config.yaml
num_hidden_layers: 18
hidden_size: 512
num_attention_heads: 8
num_key_value_heads: 8
head_dim: 64
intermediate_size: 2048
vocab_size: 50257
hidden_act: "squared_relu"
norm: "rmsnorm"
norm_place: "peri"
norm_eps: 1e-06
positions: "rope"
rope_theta: 1020.0
rope_fraction: 0.25
qk_norm: true
attn_scale: 0.14
bias: "none"
tie_word_embeddings: false
parallel_block: false
extras: ["some layers without positions", "a norm on each head", "value embeddings", "capped logits"]
init: "uniform"
init_std_qkv: 0.027
init_std_o: 0.0045
init_std_up: 0.027
init_std_down: 0.00225
optimizer: "muon_variant"
learning_rate: 0.00255
weight_decay: 0.054
lr_head: 0.00822
warmup_steps: 0
schedule: "wsd"
decay_fraction: 0.81
decay_shape: "linear"
final_lr_fraction: 0.0
batch_tokens: 131072
max_seq_len: 512
doc_mask: true
train_tokens: 853300000
max_steps: 6511
dataset: "wikipedia_en"
Each number is 128 + 32 x the weight over the matrix's rms, rounded and kept within 0 to 255. Layers, rows and columns count from 0.

# layer 11 attention value, 512x512, rms 0.0912, rows 102-137, columns 320-351
[[ 99 105 152 130 147 136  85  85 144 104 107  92 140 162 133 107 189 102  79 152 116 178 161 151 151  91 203 146 155 102 131 154]
 [122 140 192  94 166 139 122 111 150 200 149 132 109 106 134  96 166 175 176  81 182 110 120 114  79 132 154 106 112 105  95  84]
 [160 122 115 150 204 150 194 187 135 153 154 170 106  96  97 164 145  87  73 106 133  71  97 147  93 129 101 133 167 124  54 143]
 [143 156  96 155 141 111  90 152 136  96 154  75 154  94 135 207 114 164  70 158 117  66 120 127 123  89 133 107 118 189 102 181]
 [118  48 117 177 170 103 123 107 113 114 107  55 121 125 121 123  91 140 104 116 144 144 118 130 140 132 139 179 125 137  96 104]
 [109 182  87 167 129 112 143 149 195 124 195  75 158 137 135  90  83  92 106 132 136 131 117 151 121  98 137 119  79  80 133 102]
 [ 98 137 171 115 115 190 119 117 201 160 179 103 128 165  90 119 133  94 152 144 146 111 138 187  67  87 110 114 106 101 117  73]
 [105 121 131 112 155 140 129 169 124  82 177  82 140 138 134 133 142 185 113 116  73  80 107 126 171  36 187 124 174  88 183 188]
 [120  97 152  97 135 203 139  79 111 167 157 186 154  99  96 155 130  93  70 161 128  94  93  81 133 154 171  66  91 142 161 136]
 [141 143 135 248  56 162 149  77 176 114 138 141 117 132 188 163 118 151  68 177 119  92 145 120 116 119 166 117 154 147 104 127]
 [ 96  89 151 110 157  78 161 159 121 120 127 146 122  48 139 169 116 178 168 177  98  69 128  75 172 179 143 172 173 117 108 100]
 [111 120 106  90 126 153 160 145 142  74 133 133  91  97 147 101 108  80  92  95  81 133  93 125  93 129 184 110 140 125 160  89]
 [145 131 159 151 114  95  76 133 120 142 197  89  73  94 138 110  82  71  73 150 134 101 149 194 114 161 177 136 127 167 155 183]
 [ 98  87  87 127 114 192 106 178 149  71 112 133  81 108  51 147 123 141  90  76 143 139 156 153 129 184 124 206 126 133 139 192]
 [128 149 113 202 136 100  28 104 141 163 121 153  71 117  67  91 140 174 149 112 139 116 148 183 100  93 178 121 128  25 169 157]
 [121 105 107 215  68 149 137 102 123 117 169  73 146 143  73 112  68  83  83  85 158 202 117 106 132 129 145  67 135 180 228 147]
 [136 177 137 130 155 122  90 106 111 189 134 194 115 170 121 170 154 152 127 153 125 163 167  90 136 132 110 136 158  98 182 142]
 [167  90 113 104 121 113 105 117 126 184 139  98 160 105 110 100 112 146 103 152 152 116 135 145 157  95  39  92 130 203 123 143]
 [ 67 101 161 132 137 138 125  75 133 123 155 105 120 103 121 144  95  93 133 145 120 116 100  75 109 152 125 172  81  73 167  60]
 [109 152 154 146 142 137 164 139  72 123 135 177  74 141 162  31 108  98 146 120 161 120 144 156 123 141 154  98  66 151 167 162]
 [ 96  98 143 141 193 127 157 173  55 157 106 161 138 106 164 149 158 161 177 113 124 100 100 101  94  90 106 157 120  95 158 172]
 [135 106  71 156 140 146 126 160 127  96  88 156 111 141 202 128 124  48  93  94 100 137 154  92 107 155 111 120 147 135  73  96]
 [111 107 136 130 104 146  74 134 218 135 138 142 115 177 181 126 131 140 164 167 139 164 177 160 145 143  97 135 159 169 132 107]
 [108  64  87 156 198 118 162 167 165 182 171 106 149 137 105 148 121  90 165 128 120 162 143 159  92 134  87 177 121 112 149 160]
 [139 107 130 156 135 180 168 169 149 121 116 177 149 123 156  91 174 145  72  97 102 142 159 120 147 132 125 158 141 108 128 122]
 [159 122  77 123 186  71  99 118 105 119 137 125 139 129 100 111 102  89 154 123 108  95  76 110 134  92 150 166  89 147 135 137]
 [118 151 134 168 142 109  93 133 124 101 163 146 126 107 107 111 127 134 145 143 143 144 134 128 153 107 112  86 143 151 171 113]
 [146 162 104  98 135  96 131  78 134 145 198 106  76 119  94 114  59  91 155 148 158  90 165 183 134 158 149  68  72 143 119 153]
 [112 187 121 113 121 150 155 108 182 152 117 134  66 142 139  92 144 125 126 123 131  95 138  81 132 106 122 143 121 158 151 132]
 [163 128 122  83 140  46 117 126 104 129 127 158 102  85 143 112 135 176 100  91 155 135 175 120 153 138 110  94 149  56 141  96]
 [121 130 124 136 155 183 169 116  94 173 163 154 120 109 143  96 119 113 172 110 157  98  87 155  84 127 107 118 135  96  87 101]
 [127 100 134 130 165 152 114 162 109 125 143 107 172  78 178  77 120 194 103 121 164 132 125 161 105 132 164 123 132 124 149 143]
 [129 129  51 158 131 103 154 114 107 139 144  84 127 136 134  79 152 139 188  86  99 137 173 136 104 108 158 113  98 128 146  74]
 [118 176 124  84 129 127 106 138 125 112  79 141 137 113 152 132  93 129 117 112 147 106 137 181 160 147  94 110  97 152 102 108]
 [107  97 106 112 136 131 192 101 124 119 114 146 111 176  50 150 161 127 139 143 117 158 111 118  93 112  96 102 152 140  99  84]
 [165 102 110 119 120 136 144 137 137 147 101 147  80 196 155 114 181  99 163 149 141 160 128 108 142 142 119 119 145 150 112 121]]
# layer 11 attention output (transposed), 512x512, rms 0.0767, rows 102-137, columns 320-351
[[213 157  85 157 133 100 136 147 105 188 142 146 110  93 144 161 104 112 165  96 124 114  57 119 145 167  49 146 120 156 145 121]
 [168 153  89 150 120 151 143 113  85 119  95 174 137 147 127 229 139 119  75 122  46 166 113 126 130 104 109 126 117  66 133 157]
 [ 87 120 106 108  74 123  78  67  75  91  97 145 147 190  69  36 147 139 183 136 130 154 127  81 150 104 172 117 141 110 232 123]
 [197 111 132 110 107  79 159 145  96 124 105  98 123 126 114  60 156 123 126 110 166 220 154 114 135 133 105 134 187 103 123 104]
 [129 201 126 164 104 206  73 159 130 138 189 159 148 163 156 168 129  93 181 131 134 128 149  72 127 148  72 121 111  94 180 162]
 [132  88 165 100 136  97  97  77  41 144  71 150 132 194 119 200 139 100 157  85 120 127  94 111 129 156 109 191 193 176 161 181]
 [180  67  96 151 132  46 144 118  76 130  96 180 193 134 145  79 161 132 113 108 137 131 128  60 191 209 131 134 128 137 147 167]
 [157 120 157 130 125 113 161 121  78 183  41 153  99 120 114 140 100  87 134 155 201 116 170  87  76 124  77 106 111 147  76  49]
 [139 142 137 160 123 108 149 113 197 129 127 101  94 121 140 145 131 160 172 104 138 162 197 154 105  89 146 179 121 116 145 136]
 [110  70 165  49 146 137 165 156 111 123 109  75 153 116  92 159 105  63 125  51 140 112 191 101 141 104  83 113  99 176 151 161]
 [159 131  91  92 137 180 109 144 140 188 149 135 164 152 101  78 166 108 146 127 125 183 146 152 121 133 118 100  46 126 140 160]
 [ 63 148 178 172 141  99  88 109 174 241 144  65 150 153  90 139 126 129 167 167 214 110 149 190  85 186  92 176  84 125 131 126]
 [120 147  69 126 107 129 148 152 143 130 109 115 158 193 115 103 145 152 185 105 144 160 133 142 111  78  95 115 133 140 119  82]
 [111 176 180 149 188  80  91  82 142 162 177 115 127 135 131 160 128  70 107 161 163  91  83 151 132  91 130 122 140 138 152  94]
 [148 114 140 116 150  93 193 195 119 147 109  84 155  91 204 111 155 138 103  76 145 185  79 105 175 180 102 122 163 212 126  92]
 [161 200 149  43 100 121 124 119 154 130  93 110 164  84 154 145 161 128 108 199  77  66 108  86  93 135 151 212  72 160  60 102]
 [161  83 133 132 126 106 155 156 180  84 148  84 159 125 178  73 130 154 166 108 118 126 102 119 119 126 117 132  92 146  77 112]
 [111 171 123 134 125 245 150 117 146 121 104 151 112 121  67  65 146  82 137  74 156 150  94  92 102 159 198 144 122 126 134 199]
 [218 141  96 139 104  62 139 155 162 136 130 111 135 153  91 114 173 158 110  87 145 108 179 156 157 125 170 108 167 145 104 115]
 [ 96 165  93 155  85 124  93  81 170 114 109  80 182 106 116 229 111 119 126 153 166 141 129  89 107 139 107 147 139 139 131  97]
 [129 164 104 124 107 133  45 132 183 103 148 113  46 127 110 113  81 155 131 100 122 179 119 154 158 121 159 111 136 146  89 162]
 [120 168 168 121  87 171 149 136 138 159 145 112  96 138  52 142 161 179 109 130 120  88 119 176 140 111 179  79  66 147 108 142]
 [177  86 116 108 180 128 162  97  75 167  87 146 108 134  94 103 124 125  73 145 154  25  90  81  52  87 186 121 113  95 139 110]
 [106 173 162  84  87 133 113 135  79  99  93 120 142 139 107 147  72 148  55 111 135 141 138  96 134 147 170 150 108 163 101 112]
 [ 83 145 127  62 146  96  90 111  80 124  99 197 151  97 112 120  53 102 180 107 130 115  71 171 188  82 149 119  93 159 135 149]
 [127 135 188 114 120 164 187 138 136 167 138 123 140  85 143 160 168 137  98 116 133 153 157 127 146 155 122 123 114 165  64 127]
 [ 81 145 123 107 133 121 145 161 137 169 108 146 222 144 171 163 157 141  87 164 143 185 119  92 112 139 138 143 134  88 141 165]
 [120 140 133 134 105 149 100 144  52  82 108 123 137 106 143 152 163 121  89 107 137 157 155 117 149 118 147 140 133  98 153  88]
 [156  84 133 117 113 150 118 150 111 117 127 164 175 164 133 151  86  96 114 163 122 124 114 157 142 167 152  72  55 155  83 128]
 [179 179 139 110  94 137 139 141 147 156 143 136 150 146 130  84 100 126 145 130 131 117 154 147 117  79 101 170  99 134  99 105]
 [151 171 136 147 136 130  98 126 121  96 119 109 160  93 147 133 143 152 189 146 105 139 131 121 148 106 123 121 178 103 185 144]
 [139 157 110 139  82 105 127 157 177 135 163 150  98  78 122 170 174 118 143 120  98 114 132 195 185 134 113 119 144 156  84 141]
 [144 132 155 108 120 112 118 187 131 141 129 165 122 180 129 122 158  94 129 125 155 144 123 114 163 110 175 161 171 210 154 161]
 [116  97  93 189 139 109 198 110 118 168 175 100  98 118 164 122 139 147 143 126 149 170  98  89  69 124  93  86 104 169 204  95]
 [127 140 142  92 133 110  89 163 154 154 124 164 115 109 127 101 107 139 122 151 179 194  86 130 118 153 143 110 122 170 128  69]
 [177 140 125 149 168 146 141  94 127 126 135 142 160 117 130 121  91  86 110 110 138 157 175 150 162 140 146 116 117  58 114 102]]
# layer 11 attention query, 512x512, rms 0.0777, rows 128-191, columns 320-351
[[109 162 143 123 155  82 128  90 109 113 123 140 108  90 171  86 139 158 162 116  95 166 125 123 106 125 143 143 127 124 123 119]
 [ 75 140 158 111 122 196  83 100 202 126 207 118 170 102 162 203 169 117  79  94 120 141 120 126  75 135 119 140 149 151 143 190]
 [106  81 109 158  99  98 114  44 171  64  80  96 114 119 150 108 110  63  96 163 168 100  78 151 108  85 141 150 142 133 113  89]
 [171 107 137  97 170 192 106  94  77 179 197 143 129 131  39 114 118 136 128 135 159 182 172 134 115 131 184 148 163 176 128 162]
 [109  91  66 120 143 146 112 114  63 127 143 136 139 124 126 169  85 186 112 152 141  70 109 160 131 190 151 170  90 150 142 127]
 [130 119 162 158 150 107  87 180 155 148  91  98 158  64 129  92  72  88 125  98 151 102 152 165 140  97 200 148 135 181  89 120]
 [ 68 150  91 125 123 172 145 109  99 111 127 111 149 140 134 121 118  55 112  82 168 141 134 136 119 170 137 160 180  97 127 101]
 [107 119 153 164 121  95 131 142 132  88 162  78 104 122 190 112 137 129 144 128 127 107 111 173 150 113 137 132 138 145  83  89]
 [ 85  97 131 176 138 127 125  51 149  86 119 164 138 129 131 167 160 217 116  65 101 122 146  89 146 127 115  87 186 134 152 124]
 [140 101  78 148  61 123 124 142  95 108 104 134 113 105  89  95  40 128 197 163 188 103 133  92 183 105  89  76 170 106 172  88]
 [114 149 173 196 179 140 138  95 169 162  98 123 147 116 190 213 144 107 101 135 122 138 124 149 107 121 142 148 152 164 126  99]
 [181 104 143 177  72 125 105 129 123  95  91 127 112 137 135 110 181 141 175 154 119 124 165 156 110 149 124 134 143 127 113 131]
 [127  92  65 121 132 126 157 128 117  92 101 168  89 148 137 157 170 125 146 129 124  94 141 142 111 153 112  66 108 142 170 115]
 [ 71 163 152 178  91 149 140 144 148 138 120 147 117 194 120 176 117 138 132 140 111 135 119 118 150 147  59  95 105 130 152 144]
 [114 191  81  60 241  70 161 156 144 171 144 178 121 102  60 118  89  96 123 109  98 125 152 149  93 152 156 121 108 119 104 161]
 [138 119 164 184  75 111 114 156 143  77 133  71 155 119 131  90  85  59 174 132 142  96 162 124 146 159  71 102 145  72 105  94]
 [165  96 138 149  95 107  98 157  68 125 113 148 135 155  73  44  40  95 100 124 107  99 164  94 131 114  93 106 164 146 193 136]
 [131  49  81 111 128  90 103 124 120 123 110 119 132 116  93 184  47 139 100 133 122 135 135 128 125 126 172 128 143 193 182 210]
 [131 145 113 152  90 107 125 139 173 185 146 165 134 120 179 187 182 211 109 114  62 218  90 132  99 170 115 103  87 125 110 128]
 [110 105  92 135 153 176  83  73  96 125 104  98 144 147 104 118 106 116 141 101  92 121 129  73 133  82   8 206 139 161 100 116]
 [121 157 174 137 157 152 116 142 195  67 148  86 100  82  70 114 137 111 168 138  82 150 113 173 106 105 183 152 144 108 220 123]
 [133 137 109 122 156 154 158 139 160 111  98 122 155 133  55 139  96  92 136 132 158 124 165 152  59 162 150 139 165  88 150  78]
 [205 117 123 154 115 136 168 203 126 132  97 154  83 149 148 111 118 143  87 120 158 150 125 105 132 105 183 163 100 162 107  95]
 [140 177  96 145 116 109 163 151 131 145 133 145 145 149 125 122 115 133  79 127 177 156 140 164 135 148 159 134 124 126 158 150]
 [ 91 191 140  80 103 158 205 134 123 153 140 149 138  98 159 140 156 136  61 161 128 163 153  72  84 130 115 125  70 153  54 119]
 [116  61 141 131 158 115  70 109 119 111 160 122 140 196 101 159 120  93 130 128 172 142  99 180 121 186 160 144 115 119 107 155]
 [116 165 109 137 110 100 152  93 180 149 159 106 160 175 126 174 169 151 109 147 125 199 108 175 120 129 117 169 139 168 141 165]
 [127 171 133 145 116 136 132 165 157 168 107 188 129 110 101 129 151 117 142 107 131 156 110 153 152  98 184  95 101 203 125 127]
 [100  57 140 162 119 107  96  75 132 157 140  67 110  82 144 117 136 111 125  76 202 136 124 128 150 115  99 104 158 110 130 165]
 [129 107 157 102 105 153 166 132 149 116  96 107 109 110 173  94 118 111 161 145 102  92 102 130  80 181 147 222 108 142 150  99]
 [107 156 137 126 125 142  99 114 138  77 128 111 102 123 104 106 130  88 118 128 132  74 117 120 122 193  62 145 144 151 116 126]
 [ 88 136 125  96 133 161 147 153  94 204 175 192 147  89 145 178 140 185 131  62 135 127 132 154 103  98 144 114 137 106 158 199]
 [115 174 150 106  76 161 149 148 130 114 140 146 100 170 117 117 117 156 132 178 124 137 178 165 127 123 137 100 135 142 116  32]
 [164 153 110 119 118 184 102  85 184 160 157  90 147  91  69 144 113 107 183 202 137 193 150 174 109 160 127 103 135 178 150 149]
 [111 150 115 171 202 156 142 201 119 125 119 137 112 105 129 108 133 146 133 111 147  93  95 107 128  91 114 136 119 157 133 132]
 [139 142 138  74 168 105 164 137 117 161 142 130 139 152  84 115 117 123 188 138 157 141  94 154 156  85 139 106 179  87  73 112]
 [103 131 167 129 135 133 158 148 123 149 126 167 130  81  96 126 116 132 110 184 137 111 100 159 162 106 136 179 154  90  80 107]
 [136 119  75 145 120 142 105 115 148 137 148  72 158  83 142 179 141 112 111 153 148 146 168 113 122  73 106 123  78 138 137  98]
 [ 90 101 116 174  61  82 143 150  99  86  82 139 116  96  88 149 124  96 127 133 156 139  99 132 151 154  89 137 147 175  79  97]
 [121 107 115 120 126  69 129  92 117 166 127 140 196 152 107  87 188 182 133 173 137  46 162 107 143 111 112 105 116  82 125  68]
 [115 136 112 167 109 104 139  82 145 102 111 127 131 119 158 100 161 146  82 136 142  91 106 158  98  86 147  48  59 157 119  84]
 [169 195 104 184  69 123 103  95 126 119 167 159 102  88 135  99 102 156 174 128 132  87 117  44 150  53  47 214 131 126 123 176]
 [123  80 142 107 164 186 151 157 129 143 131  54 131 164 117 109 156 107 137 167 154 153 112 103 136  94 115 132 164  81 139 118]
 [ 93 194 144  93 136 159 122 143 169 133 178 182 122 122 149 124 148 175 103 151 114  92 186 205 122 145 144 112 125 142 101 116]
 [143 133 108 114 141  87 113 170 188  84 116 143 127 136 107 145 152 176 135 105 130 127  88 203 116  89 112 116 171 147 153  86]
 [165 122  89 134 113 113 101 143 142 105 112  98 103  85  68 172 157 160  83 141 112 119 102 126 125 110 140 120 171  63 102 124]
 [101 114  73 140 211 102 112 161 110 146  75 114  89 178 137 143 111 154 146 192 106 107 127 150  72 143  92 145  85 115 149 149]
 [ 34 133 149 102 172 126 109 121 135 130 134 132  84 123 129 100 142 109 116 102 111  99 102 139  94 124 110 104 172 123  94 107]
 [109 160 134 116 159 191 136 180 123 102 222  71 138 148 116 105 108 122 131 135  95  63 152 156  98 168 137 112 139 154 144 119]
 [153 137 154  97 182 115  89 119 169 130  77  82 116 160 144 142  91 129 129 138 138 140 114 105  70  72 173 135 187 161 136 156]
 [163  58 102 138 133 128 114 145 119  80 136  82  99 131 106 147  75 107 124 190 121 103 128  88 157 100 128 153 116 103 136  93]
 [101 184  85 135  80 159 148 100 147 171 117 151 145 138  61 121 125 119 121 141 150 122 169  97 143 129 177  86 128 157 132 144]
 [ 77  27 155 132 110 119 136 122 190 119 136 118 115  98 134  91  70  91 103 112 168 117 130 102 154 129 104 101 136 147 108 123]
 [118  88  92 149  49 126  70 159 135 126 101 138  94 152 123  99  97  87 154 131 117 114 204 120 115  90  90  51 128 130 131 124]
 [107 137 149 152 111 134 176  72 134  72 148 114 159  83  99 130  99 131 150 117 154 158 156 111 114 144 156 121 143  87 158 137]
 [125  77  65 154 146  76  93  65 112 156 161 134 129 140 146 148 105 115 128 129 208 116 142 126 140 178 168 162 150 161 145 118]
 [100  98 160 140 130 174 120 155  87 135 166 117  73 157  82 120  82 162 113 131  51 173 153  96  93 145 138 114 100 164 146 150]
 [152 135 105  80 147 119 108 116 127 147 130 216 167  72  74 155 141 213  59 109  96 168 161 148  61  87 124 116  99  60  90  98]
 [164 157 146  85 162 106 159 123 121 175 120 190  98 115 179 104 153 134 130 133 128 171 112 130 145 134 189 135 150 123  99 134]
 [154  94 101 128 169 128 168 119 117  88 132 143 113 152  97  95 137 104 112 101 105 128 103 151 158 133 103 150 116 120 137 129]
 [149 155 104 154  81 159 121 130  83 132 110 152 143  80 137 147 146 122 140 147  75  64 127 130 179 104 135 139 145 158 122 175]
 [ 84 131 198  59  81 152 170 123 110  88 166 147 114 135 152  96 118 153 132 114  79 136  81 183 178  76 127 116 163 114 122 150]
 [168 206  47  96 136 110  94 169 127  43  97 104 144  95 136 117 118 141 127 106 156  51 121  79 161 148 159 131  80 143 144 111]
 [115  61  60  81 114 132 127  97 129 111 113  74 156 211  69 137 130 147 147 139 114 141 128  92 114 161 129 164 133 142 112 100]]
# layer 11 attention key, 512x512, rms 0.0788, rows 128-191, columns 320-351
[[150 120 148 157 119 129 130  94 136  58 170 164 118 153 132  91 147  60 173 140 149 120 160 154  91 113 146 175 210 166 164 118]
 [195 127 124  95 146 121 138 115 161 129 160  57 145  95 161 143 145 166 101 120 147 163 156  79 113 119  84 111 148 156 166 198]
 [200 108  59 133 140 128 109  97 153  94 121  99 195 123 108 105 161 119  62 178 103  94  96 136 170 140 167 128 176 200 147 154]
 [ 94  62 120  84 150 141 107 144 118  75 128 167 142 157  93 190 160  96 105 175 105 153 126 136 103 135  38  52 106 108 201 143]
 [148 140 104 139 142  80 131 172 170 139 110  72 153 132 124  71 157 160 147 125 140  98 145 151 130 103 167 137  80  91  79  99]
 [113 201 164 131 163 203  96 139 168 178 148  71 177 128 149 188 104 146 196 120 152 133 113 128 165 129 125 122 110 128 106 181]
 [194 108 185 144  91 132 126 141 135 100  98 111 117 105 154 149 135 154 128  88 140  68 136  71  98 124 167 177  98 118 135  95]
 [100 134 129 134 100 125 141 118 115 162 129  84 161  77 105 100  80 119 178 108 142  84 126 130  84 143 102 215 189  62 131 115]
 [148  84 127 149 119  90 167 101 164  50 117 103 136  88  74 177 144 152 150 132  80 141 135 114  77 115  96 180 189 184 145 106]
 [ 28 131  99  70  91 123 150 113 144 134 109  74  83 126 146  54 165  66  99 113 113 181 180 103 149 170 161 162 144 135 112 122]
 [ 96 168  84 156  85 166 180 115  84 165 116  80  71 106 137 172 162 132 106  66 124 100 104 113 165  96 138 118 176 141 130 171]
 [116 114 151 112 202 126 149 178  66 119 122 102 102 150  83 107 102 194 115 143 179  99 162 134 140 116 127 155  76 165  59 140]
 [114  93 123 166 151 114 171 125 118  87 110 122 134 164 150 115 149 100 121 160 118  85 133 159  78  92  72 157 107 102 177 131]
 [ 96 186 125 165 100 112 125 110 114 152  81 120 123  97 138 146 165  87  70 130 116  97  96 121 149 177 105 139 152 109 130  84]
 [ 68 110  89 110  74 154  99 193 131  70 174 102 167 161 104 145 112 112 102  89 136 104 132 103 137  70 117 119  97  98 129 137]
 [150 134 142 147 128 151 176 141  85  52 158 133 169 152 118 104 133 100 140 107 139 107  97 101 152 127 180 147 119 125 123 205]
 [156 139 130 121 125 101 120 181 115 117 101  90 118 164 120 131  85 169 180 180 119  61 174  90 110 132 130 107 125 125  75 157]
 [116  87 117 155 131  76 127 127 157 177 120  91 154 134 170 139 109 135  85 121 154 161 122 167 162 136 160  63 155 156 136 157]
 [ 71  96 127  84 147  67 159 154 136 146 117 106   8  97 186 104 158 125  79 172 145 163 116 115 158 102 146 137 124 120 117 100]
 [135  95  88 155 175 144 111 140 176  91 127 119 159 162 136 194  61 107 145 127  97 159 170 125 114 101 108 173  82 145 144 122]
 [ 69 120 111 155 139 167  96  62 191 239 204 118 148  26 121 119  85 155 104 158 111 156 101 173 123 127  80 142 129 136 156 124]
 [126  64 102 108 116 161 162 106 160 113 244 195 200  96 107 193 140  84 130 122 113 119 150 154 122 134 136  93 184 110 117 141]
 [109 126 149 133 123 162 163 191 147 194 119  80 141 125 131 148 130 153 147 111 146 110 161 174 115  55 183 174 117 156 168  94]
 [184 136  60 155 101 151  99 173 114  70 115 119 112 164 140 133 116  64  73 145  97 146 168 125  91 122 166  88  85 128 166 130]
 [145 103  95 115  78 164 142 165 114 172  78 159 164 143 159 183  69 109 113  81 126 146 192 181 148 161 206 104  82 150 166 114]
 [131  74  99 167 118  94  88 189 136 164 216 111 161 144 143 141 159 137  79 143 127 113 175 124  75 134 103 158 129 161  64  70]
 [176  94 124 123 140  88 170 175 141 118 136 140 115 123 126 123 124 136 168 135 112  97 139 160 111 134 115 105 190 165 204 184]
 [131 177 120 190 126 164  72 142 151 208 145 164 130 130 141  85 126 137 126 130 148 194 205 155 123 164 232 113 155  80 193 134]
 [ 87  93 103 161 104  62 109 107 125 110 125  97 177 145  92 141 123 129  71  82 141 108 123 131 154 153 103 132 124 109 163 110]
 [159 100 104 109 178 118 160  88 123  77 178 148  45 176 156 104 119 102 132  97 142 104 106 146 155 119  93  91 148  40  94 145]
 [178 129 151  74 160 147  99 103 140 109 173 107 161 115 178 173 119 142 184 120  86 112 103  85  92 143 151 158 171 137  79 153]
 [118 124 126 148 118 112 142 123  83 169 140  87 178 195  93  90 157 151 200 112 139 103 144 139 124 127 110 119 141 154  84  87]
 [145 113 148 130 101 132 143 105  80  66 108 133 125 157 157 166 172 135 145 166 109 145 133  70 107  94  96 112 106  82 145 105]
 [133 145 134 152 120 169 108 119  99 140 151 141 112 127 107 122  90 124 149 164 129 135 156 164 142 185  20 158  78 162 130 104]
 [147 111 147 161 134 115 157 141 145 190 125  32 119 109 113 146 143 170 126 174 217 127 134 111 110  76 125 190 155 129 136 117]
 [ 63 131 132  73 163 142 149 124 176 130 188 148 152 124 138 163 112 121 142  74 126 133 171  96 100 128  85  51 125 178 161 191]
 [ 56 120 109  79 108 124 208  76 129 160  60 139 116 110 142  95  86 106  95 102 190 109  57 144 156 130 109 169 153 117 122 148]
 [ 94 127 130 149  80 134 121 101 136 117 132 134  79  82 161 106  78 188 165 184 141 139 143 172 114 128 113 103  92 148 215 102]
 [124 158 145  90 147 179 105 167  92 138 105 114 102 106 139 162 126  78 137 128 135 183 138 128  82 152 121 132 140 119 124 149]
 [193 136  88 166 117 147 138 117 137 191 116 147 201 204 140 166 171 154 128 145 109 101  67 142 125  79  81 149 122 113 137  97]
 [139 124 126  69 104 128  68 145  83 121 176 146 147  77 155 138 170 161 181  90 158 157 155 160 132  87 138 119 107 139 219  82]
 [ 92 129 121 199 131 116 125  91 143 143  97  88 109 127 120 119  91 124 125 141 137  92 119  70 141 136 120 129 124 146 121 135]
 [100 114  81 120 153 102 106 119 111 158 153 149 118  98 160  98 136  58 170 142 151 144 134 117 130 164 163 133  95  89 181  95]
 [128 139  98 116 165 137 147  99 128 144 177 154 194 140 108 182 148 117 114 110 180 134 124 162 138 123  95 127 200 146 145 167]
 [117 156 138 173  84  95 173 127 105 147 146 201 108  86 135  90  92 188 172  81 178 196 136 133 137 102 139 101 140 146 148 148]
 [ 97  87  85 138 151 113 128  92  96 113 122 134 201  99 131 125 101 121 132 128  99 127 122 119  88  88 200  85  95 131  99 109]
 [117 101 132 113  83 114 121 147 113 159  77  83 204 159 157 172 203 184 141 183 139  85 164 111 100  75  98 101 162 139 165 123]
 [ 90 120 129 118 183 142 148 189 134  94 166  83 157 161  82 149 100 153 154  87 156 141 134 143 104 160 113 126 186 186 118  92]
 [181 127 151  97 180  83 125 219  89 118 114 120 164 132 101 103 143  84 139 131 106 164 143 115 105 110 123 109 142 156 120  88]
 [136 133 126 164 137 106 120 142 140 155 100 176 148 145 101 145 126 108 113  60 110 144 168 107 131 141 111 192 162  94  87 126]
 [151 172  77 145 137 135 132 132 119  91  85 151 140 115 111 139 128 130 122 104 151 134 102 122 138 164 135 171 152 105 160  96]
 [161 148 113 177 137  86 132  33  87  71 157 134 126 154 124 114  96 133 122 130 164 134 107 136  68 112 129  61 106 151 161 162]
 [ 67 101 132 143 122 151 147 167 165 165  87 151 173 131 141  73 173  84 105 128 129 158 120 104 131 125 137  88 128 156 130 118]
 [ 89 161 131 112  79 144 116 175 115 110 108 150 141 118  93 187 138 161 155 133 108 109 146 136 145 145  74 127 132 132  98  56]
 [ 60 129  89 150  60 133 174  93 174 132  55 190  86  71 157 148 153 157 162 112 116 139 151 172 106 144 171  92  84 103 133 139]
 [111 119 119 202 132 108 125 136 172 194 126 214 137 125  72  83 120 122 134 127 103  89  87 186 141 173 101 185 116 164 153 168]
 [111 134 168 146 172  83 146  80 106 106 137 136 123 108 148 148  76 120 148 119 130 165 125  89  90 136 105 188  78 152 102 124]
 [ 43 107  77 100 136 186 123 163  90 157 116 134 171 130 116 160 186 124 170 120 138 170 149 151 112  81 105 122 103 114 141  90]
 [174 120 139 109 129 144 144 141 183 119  93 194 108  86  78 167 122 143 101 138 188 133 112 140 116 126 172 115  83 135 155 158]
 [103 141 126 127 186 114 136  92 112 146 141 127 136 159  66 140 153 149 155 121 152 165  96 159 123  92 136 119 120 115 126 145]
 [111 146 133 131  93 166  64 151 105 127 163  68 130 161 169 127 195 114 144 155 125 178  94 109 127 118 117 115 141  96 140 133]
 [168 151 153 186 133 106 161 105 122 136 118 180  55 152 157 134 162 135 134  82 144 139 134 139 118 131 114 115 140 149 112 129]
 [107 146 104 152 117 185 162 128 139 164 116 147 110  70  79 140 135 155 167 177 122 136 160  96 152 145 151  89  92  93 121 111]
 [179  93 112 149 136 124 162 183 172 174 198 125 107 132 142 120 140 181 167 173 101  99 145 156 206 127 139  56 123 167 164 111]]